Part of a small language model's weights.
Size: width 192, vocabulary 2048.
Architecture: learned positions, biases.
Training: 248M tokens, 2713 steps.
Each number is 128 + 24 x the weight over its row's rms, rounded and kept within 0 to 255. Layers, rows and columns count from 0. The size above them is the row's rms in percent of the matrix's.

# layer 4 MLP down (transposed), 960x192, rms 0.1, rows 671-684, columns 144-191
size [102  96  92  83  97  60 105 112 143  93  61 107 113  84]
[[116  97  94 134 137 100 138 127 136 116 153 152 146 167 108 146  90 118 170  98 141  93 186 156 127 155 135 164 117 121  85 109 144 124 114 138 122 181 146  98  76 144  86 137 130 140 142 132]
 [121 141 118 150 165 127 128 146  85 162 136  98 114  96 118 128 134 123 167 122 125 117 119 121 128 108 131 145 110 121 123 117 146 106 158 135 127 128  95 117 119 145 131 167 134 100  88 210]
 [102 111 129 121 107 171  98 118 124 161 175 166 160 146 133 120 116 131 124 148 151 103 141 145 144 118 105  72 145 138 154 135 130 153 105 129 100 127 142 103 137  99 188 120 149  96 160 103]
 [106 107 134  96 123 127  99 135 103 115 154 125 150 126 109 160 102 129 143 114  99 135 104 102 124 115 158  95 144 155 134 124 108 135 125 156 146  97 146  91  92 143 166 171 107 105 131 138]
 [135 119 124 124 153 101 169 120 148 149  71 116 113 123 147 108  99 118 100 104  97 140 132 126 136 140 100 127 104 119 135 151 165 111 139 139 124 151 139 123 102 131 111 104  64 155 122 114]
 [127 163 163 143 153  82 144 140 136 162  91 169 119 174 120 137 131 120 139 138  87 137 132 108 157 117 160 114 130 118 137 146 171 105 139 101 105 170 132 123 100 126 111 106 132 137 118 100]
 [130  89  90  97 170 140 128 153 122 139 122 145 104 123 142 110  78 142 147 130  69 149 116 125 125 167 151 147 121  99 156  60  91 152 139 113  88  96 165 140 155 110 129 104 154 145 121 138]
 [158 119  71 123 132 103 171 150  76 134 122 163 143 170  94 145 151 141 158 106 120 129 100 104 130 132  99 166 151 117  98 128 130 100 132 143 138 128 133 153 122  79 131 149 150 102 153 124]
 [153 140 109 121 121 111 124 123 111  87 103 161 156 170 117 108 112 130 126 157 119 117 122 153 105 105 116 116 128 143 121 144 152 152 103 131 120 145 129 119  79 168 165 114 133  85 104 116]
 [ 91 109 106 124 120 156 136  80 124 124  67 112 122 155  94 135 127 123 167  93 140 151 103 108 135 110 108 129 123 102 143 105 141 111 101 126 103 140 152 120 137 120 110 115 122 145 141 157]
 [ 95 101  68 130 110 121 147 125 151 140 133 154 123 146 100 135 122 153 128 143 141  83 155 121 123 126 119 110 138 125 103 163 143 153 132 152 112 146 155  97 111  78 152  95 117 152 141 141]
 [151 133 115 107 105 165 147 139 127 135 138 118 112 109 116  71 145  79 129 150 111 114 142 196 142 106 101 134 114 139 119 152  97 133 128 130 167 147  94 132 105 136 145  85  85 130 139 149]
 [136 125 106 148 112 125 104 134 132 124 183 104 161 138 151 155 109  81 134 125  91 136 146 144 147  78 154 128 127 112 142 139  94 157 139  88 123 131 138 131 169 112 131 121 159 115 129 125]
 [133 144  77 130 137 131 114 147  92 111 108 132 165 124 102 101 124  80 101 146 158 148 129 141 187 159 143 138 134 131 118 100 131 131 132 134 100 115 144 119 111 168 100 109 119 120 140 123]]
# layer 4 MLP up, 960x192, rms 0.151, rows 672-685, columns 144-191
size [ 91  84  90  95  95 105  98  85  87  91 106  98 104 110]
[[141 122  87 119 134 126  63 149 129  94 132  98 163 155  86 147 130 159 146 152 175  98 102 117 102 108 104 113 144 162 123 144 144 108 139 109 151 151 129 128 152  97 103 133 133 162 107 159]
 [106 121  76 141 131 131 146 139 124 122  90 106 112 135 129 150 118 136 136 155  79 126  82 153 122  90 166  63 160 136 156 156 145 132  88 128  91 111 129 122 147 136 130 105 133 135  74 116]
 [111 119 124 124  99 146 105 149  86 116  97 149 142 158 106 130 153 164 140 129 131 110 154 144  85  62 131 129 130 128 112 143 125 139  86 142 125 149 162 126 124 134 110 127 141 146  66 139]
 [111 134 126 138 117 134 118 152  87 133 117 138 126 133 116 135 149 152 140 139 128  91 124 138  90 111 141 109 111 120 115 120 121 143  97 135 123 110 158 121 107 169 109 129 118 154 106 126]
 [108 109  99 131  89 143 107 142  85 137 112 154 111 142  94 115 121 141 171 130 124 104 150 122  94 105 129 127 125 132 139 126 117 144 117 148 120 163 170 148  91 131  99 120 143 163  90 129]
 [128 124  87 115 133 119 108 144 120 148 111 109 109 126 117 124 120 201 190 137 174 127 140 154 123 125 136 144 108 103  85 152  98 130 133 134 143 128 150 198  84 142  94 129 102 167 134 146]
 [105 109 139 159 119 138 131 142 109 120 172 138 145 156  98 135 109 136 161 112 108 154 150  88 125 142 154 125 111 145  93 161 120 131 113 140 142 139 132 157 147 106  90  91 134 161 135 106]
 [ 82 150  93  92 136 136 139 143  74  96 111 129 125 172  93 115 121 125 109 172 124 130 112 141 107 102 137 138 156 119 108 169 139 167 136 149 121 126 147 125 104 107 104 125 166 119  96 108]
 [130 120 120 122 110 137 109 159  80 152 122 145 103 151  75 110 163 157 139 134 108 106 115 139  72  89 145 128 108 133 126 121 128 130 126 118 122 126 146 131 114 161  76 126 109 119  94 145]
 [123  97 115 146  91 148 130 133  76 138  86 142 129 165 103  97 145 137 181 137 133 104 127 141  80 105 143 116 136 117 105 115 143 169 112 151 119 157 154 134 119 149  99 112 136 162  89 140]
 [ 55 143 126  97  93 157  91 161  88 118 100 160 110 198 113 145 135 151 114 123 127 108 132 129 116  92 140 103 135 147 152 168 108 166  94 114  97 163 133 163  91 131  75 122 166 126 115 129]
 [ 96 164 146  79 126 135  60 150 125  87 140 161 145 195  93 112 150 132 151 131 111  93 104 121 105 111 148 127 128 123  98 139 116 180 135 132 135 167 113 136  88 128 116 101 124 118 121 157]
 [103 141 140 143  95 109 132 140 116 125  92  95 111 147 129  99 150 143 163 142 161 103 122 110 125 118 141  93 117  82  93 148 130 161 132 165 116 146 176 147 102 140 105 171 105 137  93 122]
 [141  95 140 112  81 116 129 153 110 135 117 152 126 109 126  70 186 100 195 142 143 112 125 151  94 120 180 119 150  96 142 171 116 154 116 143  90 162 130 138  76 100 115 117 160 134 140 131]]